From a checkpoint of a small transformer trained on Wikipedia.
Size: width 192, MLP 384 SwiGLU, vocabulary 8192.
Architecture: RMSNorm after each block, rotary positions, no biases in attention or MLP, untied embeddings, normalized queries and keys.
Each number is 128 + 32 x the weight over its row's rms, rounded and kept within 0 to 255. Layers, rows and columns count from 0. Numbers have three digits each. The size before them is the row's rms in percent of the matrix's.

# q: layer 4 attention query, 192x192, rms 0.0895, rows 0-63, columns 128-191
# k: layer 4 attention key, 192x192, rms 0.0869, rows 0-63, columns 128-191
# v: layer 4 attention value, 192x192, rms 0.0906, rows 0-35, columns 128-191
# o: layer 4 attention output (transposed), 192x192, rms 0.218, rows 0-35, columns 128-191
q0 093:113165161124133068160107114128086122180100118111152107144145114144124140129121135173090151117204146164152182102135129243085128196142107126170129086140108163085114120054086132154117141125150171
k0 090:080141108152038195120162096133063125141102116133092111112105095134109128160080149159142148095127115167181117138078140149148136124154095145174105133159109130118175094106104132101165167107103145
q1 099:161119158102110138124078165156106125127140123114109127152188162120138075169144107107047166207131118150129110163120143105089144123042136158160115160070069123189173198125043045083076111109141119
k1 088:109080133170132187135196124118099128070141103195075110127124127112135169120131121136172096102163096117141114187154123091121135191161086123131107139138160134150101071093161157149154069102122087
q2 099:143091135145164126171137125122133072193123108134135150156131130104142104124179188076077140178135092067113160093121132107135145155139175137219047143135121097129152157098108149128092102099155194
k2 091:139124140167214118156098126162122129112160134126160062148141082123207131163207142065099122124172173107100124117117176166146146185130150134100158124182151159088142152128085049127132128155109201
q3 086:118086127171108126156104125095182116126056125144013143120108149195081092124139100175190124182128167166099073174163122159122115133114117112137167167083119131111093140113107090162168160113170113
k3 086:135123123170032134162142111149105099129113125103147070071134021097144137128085126163110133106101156126142135142092137121163135176087090119106139052198194064113155103104141124114134129149117137
q4 100:192165074107104124151170107075125099123132111153134203180101160135087126128169140151158128167082162118096195123203091137159101109089119147179185178095041098137130091152093155139140173085131131
k4 084:143129132149041133129160143093105129135131109154089184119056029140106114139108083163144135066120169161177169140105117124156124121097139116119126111128113097129111100174116158176181131131166110
q5 098:077139110130041151134115121109127153136139120130074106063142144165115107140090072131150113102144177123131106183122156097116168175123099154052160123105182125097040122118077132088150123150124080
k5 106:165135079117111100070176145097116109183129155121153216167091172118084104129120115142160115203125111163113141161168088092127065108077147147180135143081062140162110131172120166172115125075146164
q6 100:120114144086155098121134137170086185134136118095064159117077110140117135140112095122115158111072087173109131093141097110193122124142153125141120127117125098143099128126132143102101153099146101
k6 097:153128145185168120127175122071165098181179111127146126125111136149124077185116139105177111128076082112131085199205103105075179089073127120167153148113121163081124144188150086096064106132107088
q7 085:098071161073165091127125135134058170090146117107130086137106133058113189137141138131085136097077129162164083129057137125181151144124129099146115143170126092159175125169146146118107095128162114
k7 090:091117130158168141123095144154098125118144122136107120092146175083123092121145087057126111080171101151196132099140076097075109106181088132146077143098095112204165143149134135188158134114120073
q8 092:094143140158151054175117131095133147125159108144062077139191109097091105106184163114139141129133133113135089176164187143182144160162169156107194097128125138167126103086127133103130104124100149
k8 107:080109179133134152129109109116094170143164153076135136092181111106096111129112118130126179097135132126140092139165121172116126135121121108102164120115101100147141139087126097136099110112219075
q9 091:140097149129150172061153106185143154123154118136185050071119161101127122095081134105116159126089109129128124148105133129170109104139112087140072117200179153122141151106165086128083141118142148
k9 091:159093084145073120094154100187136155199145193137163187118060155084101132147155141096113100116096144158132106139090130145126124138143105185083092131079131170128135153128161111131128147089089144
q10 094:185101135115084087170116142101177147100165169150111118103110121093125128077156107137112155140126071068105122111142184127160086112117137161120102127139109115081182085159135175161128109156105140
k10 099:116164098096117186189161139168064072170120142138169110104094138170108164154161173120089127154156088147100057085145134090099160141123104134133163079136127140104111166057102086115127118138085159
q11 099:181088189178143141176114151111077132147156156107121081143075092150171112087110088121151124220178142098091112114105161153133058141171121125123079086211157120098114147124119166085175110157120102
k11 105:169167156134107125157079079166191078094158144179193117196133162134226132109134182148098147150158131173115155159100140136223174092115115134145102132183149164147180111157153107069122126192100077
q12 102:139144122166070171137122154137087146111207102173138190094140145106183104116109106088128104141067028181086089126176083122220110161087093184126139128132122125127162149124101132067151175096132142
k12 104:142106047140157168120094103137070192150131135144119171113114115159174151147104163146088133091086099108121091093129152140179137025087131164110103127168124081172144111108102123138184179147103115
q13 099:178127110150115096127114124101147162116169133055077131097203136101102070082198137084154087175146161152144149135112126137112106189183135098134147151143061192138154153153160099123136085123119135
k13 095:113103086066173124076171113127164099187133163103165161110095118158134141135124202189136114149044062152128161142172108086154133103102116171112160114193115095121120185081129135155121153081165078
q14 101:129106124119171071203075143143161125171132177152122154157091112130148136127180140077149106109123129117128134133045141127126143114104097097120165104149097105131144132192101064106065176163117163
k14 097:156146195149179123105125139164111126165067114146074151151086100201079164107137129092095138133132147123079162111064127172146089164116132106145089066148092107079160212093153094172134135097092193
q15 097:139118123166053150093148094117125186171141164105182192156187099104076109103081142117175081074151094133119214098164121143114084142082153118126086173061105147120112108126093134123182142163153135
k15 085:126161134093112110108145090097094115170117186172120163127126027140105103124103159140129111124130108121055165099094123072173159117155145137114137142149122085165127139097113106121138157111152157
q16 100:120082163120094122101120176209128137089190117123167105124094121163151123109157088082150103143140144099119078122100138094111164139142117071104186057150145103148132116106070096117132124087117124
k16 101:174115119153113112125129130184116184111135143152160101124123115137124134060167068167133158124118126085135186209123136093174171097109112113154163114148122145074124111091140111157124154093117154
q17 096:187108061187065158130113155137147130097086151190130113151109103190179128115113065078103162120122147154086137103088110175146133114145147138131147094112104161183101130103091086103120082114096133
k17 090:136144109092123054117097124098113140092145149163111110160113114200179111111118133152095156180111122129111170141137190164141056163112119102203145095144150158095118144117086158157160075142123205
q18 095:106129161122082118122121130166091144109121118161131144113123092148121098025104095205185130071149129130165137119154153185176088151118123120150061129090132085156082118117109173149077179108155106
k18 102:165118123101126098011178050172147143157117162153165111129071100159132097110183118142144108135136204099105130142126102115114090123131165132151132156092125107101110138129067123095143165131128140
q19 097:131179164102063073021095160093182153130171111143113114147137148107120115129176108121058112126115149110120124136119083176163093043165122135179153130176090127111170102084098179104136098137138113
k19 117:052211156125145125049148125075157116117161117161159104140118115123116177144172128114104075118137120077114081152126106146189080099133107091177149125139120111125093103107112109126138113158138135
q20 093:114126128152088107103166068132171125161159154128149140153141089130102084165130139131082140097152109100201161135182157147178128160070162187163161155144144168161077176080134134131139114128160091
k20 094:158093145122054120129133103104115147130129124133132109159116207132120106142093071163090134114217135056121117144160044154121122132021170107110179168169122155156117179119087125097083140140182144
q21 101:145149101176139165130154102196126080074169134080099110128128063161151122108108138102147083108100123180116124115112090133109122083074117098123153102195079134107145126114124115148110129107168139
k21 096:123066146092132116096131151108094157118108192123084135094149109146159105117114149127109124122170120143081107100093199154167143167111117113107077110127152143174068123148107151158137170127081175
q22 091:174132110148106136124060144132145158194165141159116169146160129126185100115120157146138159141098094087134167172118161105110160139119168164199123127134168074154159150161117102117143098178199102
k22 100:124181079143125094133093147188205102160160191155124155160116188142173129164125112118058162130167055164122115100142124146186071101139095163151181178173117093113174104084112075113127129118125144
q23 111:072145123134176137125070143123115074107073118164114162174083098123125156106130158135103146103144038160162141100090147133107176178153123183126172092129112077151067132169090174146147125164119124
k23 099:134103177120194126154150185157134080073135093118101094098169134099115187176141101076087135151039084114129144126064121120143089094126182142205132133073130075141175175165130110103093121093130132
q24 094:132132174130136095181121155076151125164113084145118102105105105110166156107172172133117098191053133087120168196158105176136088096122171091140125135111053162172168180164144102146125146136111181
k24 097:116212122105131158160100129150181155181137105102152162095149168130115109149121094179083128126052144126191108169139070205153153099149093154171118110132077166128163159141113138106149120096123132
q25 097:109151117115177124168105195085144139127104099136154152120128139136148149126123146096145168118115072076077115105125158144089110126129110174124103129137144161163091148092147144125117141138074140
k25 100:107123115097194072132140202148163111095129086112188179167151109139135114113145202153158107149084108064154094105114112194111113160173061106127149147112120168139110162112132117140070165118151167
q26 096:106171119095036124094136119137102125169128146126180130157104123135155142094182129106157118091160103077169139079111168111133117145124136134135134146100103114105191125106175108078090106116129112
k26 093:096170164038100199106167131157080084117101125109122116100113119053113132126111102119154098121119088146119045064211121114154139178125130150114134144126162134095118148075105157156187147107150130
q27 097:148151144166177102152159121074118150068172168095125116133124127127129146164133136141170000139164168152128152077111185169135123171092111097161146101070121157054166096176132061152129152175157136
k27 095:151098180121129159125125072077072156123124227152120082119122091167134142172128113127115072178155145130109133121187123131107118102148058131131106060108105166159149110180066087114124152124151162
q28 097:186083128146099092155144120115084195093163094158066109106142079150132117161153114109053141152050103181118126138141106102150167104143135182109184173145077081112145124106141176138090128082138132
k28 106:116115151153119141126098133177105126122159131097104171126124157108142172150157059130105168069058067180105156165134127103128133078109098145122182089136093103157142147097148153140106086136104143
q29 095:223093104143196195118120129078128139109128150146103120134120116176148087103147129153125159140172210112141138206137177113087151161114148080113109119171132162124113142121111156081155077075109127
k29 105:151108109121125142113122146147105094129123111078149083130137126176115111149179077140149096178109188143115111157135148177098124208183088108115153132157191159131096144114125117168132091130102158
q30 103:142096125114177088122123093162095085114130151131165075114091149104173212134162149147139117137121161184137113186092179174200179168159161159081128090150122101143120089085095116169149129134147115
k30 099:167102112142156107137112094140126144113138077149136109055147155156128141083180148117159167087154172132120181185051127111121143183128147148123166102055114129083142149121148127140117195132135156
q31 103:135148165156150084122123138105120153107114085176085042047112150085131179135138153150131119139055077138175115124109133133174080127153106139059117086144121108138108118160135182128169161100114130
k31 096:051110094170109164124134130141121112075081057130114176091156117098072171152112160124177144135107160121120112159110119122171118072119141094083113079078092106135168122158106117176098117154138083
v0 103:102105134130105095091125194128129140114083150194128127120140093110128143102165080154100132100134171126096126072199124090180104088200137163124112137124162115137191110178081156113165140130097066
o0 097:125129183153129144160141098089103129172152149124111132153092140141148052095134178119133112098138098140118143089139171155119144119099114130149208138134086118117116127125145111116156142168082183
v1 101:106157098091147163128125111119095142121123155143134067135132156188102122130084123086166094150176111156063115105146101141104078135227186149115103129102151146100103109104169123112088178125153131
o1 088:097155101185103133134134183155130099126126066101112167163158116150172132149142158113122171141061090147142074126097151125141133107077141113104132134159097126139124128130171095132139079154134170
v2 102:153172100161134100097077109150131124106153132127191145147106150053154212090109148156104111102154149136158113146113114162167125091085130162101155142137168174141145090117141143167141079116155149
o2 099:111167144120136092157164109103128151119076147115136147130188085178076072151135102107162160103114110100101126067115149115101125131163078168143153103119075141131125089138088095102192174193127148
v3 100:125128142160148105092117055163158073132045098206142155140163145138137115116138143170137110154148137136106126108130179132142142114112117137153082116177167060073072096105125103092149181096134163
o3 088:164181130147107131150128171103069201109196169112168054086141108163163138072155115090137149139129074113159122185149157128128123140187129207160129121108170164139112106134114114165045133214088136
v4 095:069108152133149180054163116121075147159087074153127167151098115121136096161138131138120107119115155108191143087077151130149081088098177145114137121176146122188139133097195138132102127145210085
o4 088:155121134095152139124135158086160109130167151119190131165154137195123104121133090163135174149182149109129085129126088182031159141124102132205143110103111097122130081194137089135152127134068114
v5 102:104152181082117178181137108151133140145104152126132126141118096153125053137173090131141147183127151089143132120125135114131139154075101084097072145139133183131142162101136062111090133066105137
o5 096:148084131127120104092095129122087124131172162143078134137069187050159053123078132111169147145117125147129072157171120135122136121112136114166151161116186099121104123141122138125166126144131091
v6 098:104166131137110070138155163137178100130152132093107157113166141099102125163156092087100113171119185161119106092202144126155156169079120141136117131107116126144134052114141100144128111094151113
o6 090:136109116137102143134105087123111132108110128148192099099149060148095147128088223148107160055071100142092173146136107108164107121163101155114140118154126072113089194165076125103117148112130196
v7 101:114177130147081143130109089095114129089117082160125097119124075110120111096133122125118146087109178082176168144109154133130120122125098068125149111116121150124081070131131147133129136153090111
o7 093:236083135155124126098150108167103139177149126104096133175181147137167090160096084091111140128124097146099139114155133105103188165123164091118083104101141104121096041106087125173087075114202136
v8 097:097110124127098193108189122063092174144162115066146199117145083112069130084096144138119159124084145113156134122108115088153093105173112140122124165117124103115151103148097150103126117156097095
o8 089:086139107160191154122093113167165128107140202184152097088100156133148105112135156157114073128083073121130116090166119106167107131101101159151134037166108165148123087019086142160112112156106174
v9 099:109135165116175129157066108138107139208104132130088149120048148119101150157107124168145160099141126142163160115135071163191147137146081144149135148130127080099160131113210122158172155146116069
o9 086:166087062199173162085113151062152082075143100098175099118188100145103151150143128128138076111079117120118148091126171126118161082130098114076096115126112126110089136118080116121141125075122124
v10 099:151132117114098145082173150104119132131135109096097184188078132089110178081174147131162169133118110073091098163123115193086113116092144107159102159166068144074076135120099044111121134133067168
o10 090:157049119155105114139104143097124141107167098110119070081134129141141098156159079104142086094180161181179109093119128154178076163170103110119145140122113143147073127138134130201161136126173092
v11 106:128082092062143145124148127132193155165108150133130100140130169172120141131157149118177164128124122146078148099130152063171120166087164165100125171092132138144131135136159105105153188128106197
o11 097:083158189169126110135137202126128097112164126183115159137148090102125105132213126171109114138106082116140059119138161139126142146164159120129092069189161160144117176131121162087089123135123119
v12 103:165190119070108103148156136135060120125124093223162142148103133116108102162115168135114156193038070157148138109128121134209132137105157127183124153100158084107143098197127102121181098177129107
o12 104:124115158118147155155093140124159119171080085055079102122086090095121129153172173093119078153143148124112071190106158076156179111156156159132139161170128141117120207102125178136127146148165125
v13 096:168080159137112070114147195124164154118118140132128132136077072182127153095111102158147125076139171167170091118104164130137139132142116177168061086147105144137182074143128121146112144125102170
o13 092:087104150117174062111126123106089107176169115186156098033139142103105092159122165122118099103132184118091180158155156141133137126126084168135214120128132069115168127138099162164146121137134128
v14 115:126114105164140171193114022146089161173095132125158129081132083096071150171148145114149099102103171129098114195158070135158137193118093109100171156077094157125148079086178079117117097120169081
o14 105:146085160147106156087107166122146063084125110148101121153094122176190144140153075164132179152076107179128127101157138092114119106126131144112124116146146092151086218137103142107171161110075104
v15 110:084173138120103112095129172102104112151114095043109112077110091096064131094144170135149149106106120126174038111129105105106143077113075175149081119142103094068151123083076147083160193134158133
o15 096:151116079111190128104152096118144149123143100170133076128145129147196058087081108102124178164172129107159181120158181101170107110119190084121146114135151163146137075149132144145148086107109124
v16 098:158110154166101103118099123125177094160184201180133105146106152126127087130134160093123095128116130169152101170115112075144118101167084131095062102138124149142093069140140118121136152079110192
o16 090:057081135101153140117152121145105161157123054166092133120085116139144142087140110076103191142099093126170114124149106159103133128079140147136116106154181107126194177111086087128100107070175135
v17 097:129075167081110138184120089107114216156163117094134101113128144115122145142106120190100146065139110134124117154126120146138149129134124127117144168192201055136116154165095107107188059181072109
o17 092:110092148096155117083102116110159088108096141097074122123104100113096183130156189156136097128160135126139151124102155113140133087116119127117103187117115096115097106066165151160065123126141107
v18 108:122142043110106170161139097142097110160116076113118172104141123136121157119120181169180103075197118167034110145095113156099144172092141131133179131143094064085078116115150147073114149136095054
o18 095:122148140117118120119072151123139131144109108090195129125137110198229092143107098102051146127118128090175116114173121057085136127156146160150139078124109137118107041108134110101164133124181103
v19 103:170119142126143126139122141147121151113100127133141055156124162165120121115134167175104149124145055119142157111213077068154114088191123187187100154126082146100108148160173132138195160109130171
o19 094:110203118136172155172134194056184089117162147109071124148171088150166141104150136126152114178145146111097158165121216108218119189132160126069124102122104135090068170134129156105099119116131108
v20 104:136121100119123072171131084124080117114124124153168156086140117070107158109141127090113111138139124140110102121080121195158176137133108170106182153071084134168076107134090114159118117113147069
o20 096:117143138139107166112108143153167111150095066094067111152189096137170098150162150158139125115142103118089110111143156075180100155066180099158070122160096093101098134128103093178161102117169098
v21 099:113124147147159116075151160074128151135148096098196145167052142168115153134187133176134149183166117108098125094125127112094107100100171125160122124131130157107124168152171078081097118166128081
o21 090:186116114149123116120159137158137076104138212141098116119093111155118148107155090078117121130102173142147099164106092133137147190182142081147147143085108152135111077153100136139098151089160157
v22 102:137126109140111062069090083133112161110114125129111097126124093115146136076119163212137154107123144059148155075145175124090135126161124142109113054064191074105167110137097112153100150142192143
o22 096:168133229077139122135188149125145156157137134176104081098143110114092074174144124106135152128140129144135092154105185099124083164146121186147198174163126147151121156121177147160149175132045142
v23 096:170114130168141172173136186141145130143115111068174126127112179147064147143055120091124170111138131163076106066092058170117108101087136168138128100084200134114150186124152157142081074145228138
o23 089:167134104121104120115122126140135119087117109180146161144158077160159155068142151150071117123110121131112132158085163126104144077179123062170156101106075158088150110124152124139148113142055151
v24 099:148151168085196199094086137159144087125097127162132104125111106063157166140160163138083150119114190053116106055095159117159166102146159088185100101125146090158091117130115136135147073124127171
o24 093:214089194158157069158126100089113188158117143082078161136131060168070113136191145110104116162162125119116148137115124083133160188122138094082172101136191150140157132144186119116100163191090116
v25 093:139166113055151111114163120121152159131123175117130056172124108110125134123146169095126101116101123134179121057124146080169149099131094086091098092189162183111114099120129119101126106170099099
o25 087:115113153195166107158089110152118126098118127170153182141095150118087105105156096094111152134091156142141156156129125149125154172118100126116116137086161121124144116123164135132099113112126134
v26 097:101136105184207128190114112149187102105136055167082075132062118096137117172163148112170104157101166147124126181116127124100071158123125136118119112145131131065124109105131089149168072154096158
o26 090:160129144088103086158177131122111144105143120105120118106116108137172139117156070072102174133140098135129170109168118135095181140143125083082190136132091137187078129163148162114128114169168133
v27 103:117123145118118165102086136172107114145161050139118103140163098109178162140074087143114112155117123118100155137108096129166104121115114158051202096068177144099128142140104074136160129166105066
o27 096:164125132181151145094133127148139136147063235105135182126105139084083126154120113136139170122087118096181150089121122096102103116159145124141084104162072164111105117123234112087110135154141126
v28 107:120100116191181154163108096136115073035160101105118111113134091092121084162098108124153137178097155137128099144131051110085154144121061095099143187135137164096107161135109102124084082143163139
o28 099:167220090146077102129125130164154121131108174175091104179129183122159138118180046069072128121156124094122143129117179088138144123104153087154125135149151086200096154120122107176142091106190135
v29 101:125118076105154147101185138101182179145101129117110143159115147162135098166093142105161136154130057127066120174111083103119134128115093151145101116150133147132138135130128162169123105094101149
o29 091:103109140126119097154105137110093056120171173186187179097077135110110202130175137166078134164106148168183089118106119127122107131154151112097165151168111149122158197062140115064132089160079173
v30 096:150118109151135153164159110111103150175102141174152129064154126130108117148134091141208122123072168143132177130151082115103146098147099135120153121168151105115134139157098137073143129119195108
o30 083:125114116125109070092090133153123070137130154113166106104102202129152116102096151151088149113102123160103137112103121174101139147080112123155076159100139120077117172107157099137103116107044173
v31 096:145115065105112074099117123108142152210123114127125143157158164094165191103160170109122144178071149136069179120114104164115121158120064103106089128163046105121184105146128054091135168149153119
o31 086:159110081133129133161105068101117140093121106178125066105117147127088082154160083065126102146140109097181029127144097095156099152112128159207119120112176114102053145116119182100094074144118104
q32 107:144110170139130088110154141111133148150125189126122126142141143115133143133139163103163102109157130139137096124137138132120120126117186066134071129138117115129089132158142051199101142143068176
k32 101:130127115148166176157086139140084126078166084110113125128165075077160127175105140118147136153098179172101096179092124109046199094153117160072092107085139146110164135090142107072112124181111077
q33 093:173127137056100059050217141137129159158141146104144152157111137125074132102151140149112104133136132099113159128134134072123094170093095110192123106203096106120153176072113114109065125134153068
k33 100:111086124187125129140141120137124147085117167146110121093113133133133138144124177109195122173125152110135132184082087093068146139142120142072115139111166206109119141122151084087140164136115110
q34 095:165119107103084171049159112158173074090117120095131059100094056155171140104115140140090115124147181085135148170067083145092111154106088130154127099183123134114129142078151189076125144170192133
k34 108:126090091204109097115130176101200138144084156146125160130130155158120181102162083136106146082183144136135085125153166138126192170096138120169118185179131153081119132156125133111113100066108201
q35 095:146153143091066160139103075107094094106152113139182176100072077139126113141139148175119169148090140138112195120128123146172119092123151160091143140120124126134152130108085137078168152172123121
k35 097:182136058112144131096133136129125098187211152183141093126126152133123173097097099145145101125156111131118024082152107118166141170078126047116112098147116098172116134148161105179159101123167096
q36 089:147150113144078082121107202100126125131140127129104118121065082156140122098107085115122106112100134080164119135076117069153069150064137173170163101158122114123147189123154180115071129118147157
k36 098:101102132150107153095155241116152067125094106148097142143145116211159191136141113157066149108128117155160156078138131134122162160089149108153140144103107120132141143136146111116153137128134186
q37 093:128146143106041119105101110117176146089128092128093116143085061126132156154075089127077182176151142157127153170081121123129114131095095124093183112161200132104161115090103143118131093155215116
k37 102:078118159167115124110125146138094105135141120189096090081135123138130113174096151127096128126191094201126104095110104087149153132166090193158113167116165138135168124136139129084124140068130137
q38 098:147106150182076201164133111159156127123149112140135103136129089133155107140093118135156065133169112109079106139094064153141193062080111163127110112181179151063130130135081149092166118181169105
k38 098:130101146147090178115133088166119139072114110141186097145144171137129136169082104116139132099069137149158111173149126130154147056161163122052122081096182124096149130173101142127108133169148151
q39 095:090078183159137204152123154169038160142141091133100081101184216129149096100153142100132077132133123114132095116157175120137156158168193123081113103113074127095140127121153135126157121136073132
k39 098:119104113156155148140113143154111173084185134120174099094126128067176119098115162072077146075114087171156093135134101177181109157167121178102140102092141136198174106124160100152174151139102114
q40 091:170122132148113131049112108116137131098150180139160107123076082134104143114115062140131085120186149133109158160115076131166133105090095178130068132190119089141162119125112216140123141132189136
k40 106:113147055144125105089158152074186092116101117168147155159119126185147217119170120153075124102121128162107123104152150106094167148079140120187162109139120110120161105163163126108176139126077145
q41 096:169157116124101128060082179143205096109109146094161134136073095132166156136142136178104142138146123126125209099091108119106114109081107106158144129168102163088160156069152166101172129140104157
k41 103:172193093105181139186163151115131104065102153081054159127121077155186114119162166107182127128178097148070147149125106135064103132102137131098144109165108125109088120126114099121108126125145137
q42 102:166088128197126113104115125150157097111158080115149114118096147120104109146149135153160156090096105173143112138107095148192085145111160167185181126138148106107152137137096118090169094161072160
k42 102:150094156146131103061134147101149232091123137154082101113130098071117122107107123097134099103100155187069122109150117069156149130160048113103162121110105146166128146109142127144089155097204159
q43 100:071111147142169045099157119124129137165093184088064169134165094115050096138163161164165154159255104142164094145162154108127124087133108135122062157153107177089096166116123100151162145109104110
k43 108:068172114077182083163162142133160131076115032120112120110098131141057133168159126073160118110146134108130119096095187154165122183115143084090103112105132124172109155092113092135117166078110141
q44 100:095111099097148141104147098124131133127091120054190111167131142139157083146125135148127124156164121178109147110123109131144163164144137146166133076071173146149196123101086145135123115097123146
k44 105:079164122139144210193111132161062104084123169065097176124136135110130129190118133093099162141073086170130092135123104114157101096152117125118148061115136092169120104078138137188144102117161062
q45 105:121127138143145074124099094144159141169128153116035113096120149048126126165144068096106125151098100152096084152118068154167145092178028223118138150160152145099121097106120176133135110109196144
k45 107:176141134132113109123166091118109097068086121129189126142087156124150112133145163181086195154130124148156134170170191088126158173099121146102136105184166110146148108148112134112141137075121159
q46 105:077112128087094183103176122120132125150128190149191177130168043103113149104161155151076120125125195099106100159111149081159123145131134108158179071093161127107115146115146131159175169107144103
k46 097:160072093127123118123103126119156123139115071099148103066114158113104101152106094136127124140136132100150178129133101105139155194135174053130121105130141143104068155185135144134041117161166086
q47 099:148133101127121129063154147112104096144056101097155097129116151104165163102192088175096115144133172125152116130077107166081110132132067115092096147152128154141126149145111135152082121180153129
k47 099:123150173135180170131148120134105147167100160149202107128136096155116155155145147086086102161134154077068086082138131177183126165127123134148193104096089159141133086140119144128125138084192156
q48 099:146173104115136097186112167156118155174110126156140136105154119155137131081203118136111163126153048140132148070051171102162141166101148129180120072111119102136122130147119091144153090135076158
k48 102:131125073191158119143146164130125105114127136107143208191117162084174121081086134114167164130107082098098153117140109166150137129122069131094116099162150131074133142079142117145164211051156077
q49 102:066164092094172128151141126135159166104107136100186131154152139142051187069159082101103108052156102169154185103107103150150114128141168133175077187176116140161083123169171139154116067146070117
k49 109:096062090162173164150161114088080125129092117146137147111198051131091106134130079089173081146109141097137174112126119124083144203117139055072098142046090214063086130081140107122165165103101084
q50 107:093125094144154105127156124112086099085211174146118099130158114143111118145149128103129101136084156142129098127146160038129202161110149176149053167117085126153121048120133141125127141134121139
k50 101:115120128143114164134107129127154127160129091141107123130136186120153162157167111112076160105153057142151132180123085103119226067112137110130181126184162172113192109093158160144096115094106096
q51 105:166102045122135092118144118098144138147116163156113137173115127150110159144112133072083140166112124141134111116152099083185161118175134127095113084176162183138163146140172091083154120138129086
k51 101:118086137136119120106122088131132139126122102104127087091114143158127064174146124114080140140116127115095154107133114166146105064158149083125137130157137102102078127123130149119111173149158188
q52 103:080123108161144136076074137124175167106147079149099180130140112108185133120111116108119164111225149189166057188083149119090159108150161120125094116110159139125171085124154108099119129082118150
k52 100:096133141145146166154140065112138161191179116123192164102161185141064160194106120140139202122133121098081158088174132129179167116161153148106148103129110184039135097165090091078133119191156109
q53 097:142135163094124137185208119108112125112107088102110074093117078158134143131138089134120130123130123140137117136113158063127127151155184106085094062172117103185195117077125106159164140194150067
k53 095:159090104141080134113115129128089074089112110145159143154126137122173123157111106132213121175096126117131124118160135145159112177163106163194111117123139173088133177121186124150126130109120138
q54 102:163104162082153086124133156092147122113108082154153133189116123101092151172109157095125170082124109121150093080144130166148117082092133127123118125065111092134188071126134098145111125158103115
k54 096:155102141156132120127128106105114109082103062116119112106116095089155100138074132121165120102116173105139112197076123101142146038189123127141054126116118182133139167143111148179110121139092079
q55 097:139109133119184093119155133125210131166128132137170138117170176141131117135118137120116102130123106103119095191110145131178107089063152127136161098154144172109144178107116147171123212131126068
k55 100:086123109123113104081087174124180127154133118151082114126160099150104152141113135105145110121170106137079183173096114133126096102124148146156163136141108100093097106174174141153128106143123082
q56 096:150061096099119124110111092131110144070164122133144067121079134121079164105145147177145139166144122141140132097176103178179125166165130133120099149095195131127108124133147131121153109156109171
k56 103:125096129129121131105146113102097091101082083145102043147105146191169149136103180062054100107133113101123111115186139074176163081128162123107108138121151125126107128110109144127123215092142112
q57 106:159190139163215131164092136139139127106133145120093113155111098167104145131190120125119121073114141165125127124162199099178174098151132087103209137116098102116185131129147117093110122142133178
k57 099:087106092105099078067126100104142099170148113110095135099110067168067117132120167112117171101127162135115142142069125186116105127136111117126114172159142156140058129103108158168136104123144119
q58 099:119124048154109158114107116088095116112142146120162083171189122130128140174111078161195112132138138146045116134117129128087107120096089134119179055096127133133093119117104176099177143141157122
k58 093:136137198107178132146105104150098117106156193090118078102114088129159140137155075143140096174047104080130130165197148130137111122139134112115110159094149134122173065179109098113149130142197108
q59 106:147075105154095098138143169150071144109128162137088110101175091113158077081087123136152131137124102135107184132074101120071183201100180178106088116092211129140085106132111104139122175115180155
k59 105:117132163144148069087174146159186094113094116052146118160086142103072124158107155146141115098215150131147134119154043143084115142125141113098147134084173151106115151158142164105170102129117137
q60 096:101059097061129174117121146111089154138074184139110106118100158104161172155152087211168155120124132194141135106166176134102185134134142135104106097092140088136163135152139166153159136173069082
k60 102:123160138115096152176093145143070110142191103155118145134095118053161108099104150078145124168108117144120112146113099133149104115085150078109157133141112140180141181128181121169164144168154152
q61 101:106126102085144138115101098125145159055097125165141158119094125112089155142080030122132092055171126054155173154114120104104169106143106098051127081134142205101130152088165113197159164133189153
k61 092:158125111076093166182112099105096210193156120107112143151114155135153179180102142109107143141079083030165116108147164130121117068205115165113124164121120105156128109149170151076108162172092131
q62 102:111177056116160115134160137092169081082109126089132061134122197185146136134135120090130126094181109106161100145151134187074109188202153171173135124148132125108148112139161099106127144113168145
k62 102:132093133190126139093123087139101075166089137141097106109074175153091082108160167130079111130154148103141171101165125147140109114102100108124096091130113152085092158121137169162164130097129114
q63 099:127129122138158104073138129163133171126097130192157095151066113128140139106170186127113156131096117097071150151126111134136161125096120095134129136086129135103174114139116106135109177060085140
k63 099:092139105091147111117118105097107079124145118082179160128127121152135091153099146095135104129156126114122057057137133182128160100170137152132137071126180134122103160079160131159159078122130138
v32 105:124180114073135148111154092094141119081096111076149182125120097166203116164131160157105113169136186096170098095085167129131105141155095133163073086128105087149161118140112198138199134111174099
o32 103:111147176091140108150175142132133138105132120129076136088155087140122082140097075063127112177197136142135123189092131160112182141136102159156104137104187129098120209108096128186119100196104123
v33 094:167135113179151124124138093074145147127135130117181136129153162180123142103099160144107075106144097093147096122150078166089167151114148075115171095140090140176142135113185120086147183149144112
o33 097:163160063156127161151073138079100162156097111119080110109117128128108121138104135112141133162164185109177155126196064076099094145175120169137138134098145119114146130061086101097123094144095152
v34 100:159131155140111094092165088067124091129197167133118144146124179093134132079136119202106118097117141082105114108125154126172105127109084114185138102158120166157137128167098130190196116113115136
o34 104:101105112071191117149163140093168139119054147074181141179141145154073122134087095103161183146143121166113125137145179145136107145174120111127152157126105154170156180138096103162144148125095134
v35 101:207113131100115119164117094132164106110154159145171153088100178097146113090132108160089129105149105182130165109156128182208099117120120155174127123124128135136120105130159178128159110138092112
o35 103:134115146107124095092113088090069162130133132101154215162153132097152121084148129143151173111171138175122164075179093127066103125142154180120187175201103105124141148122153192120145168139160096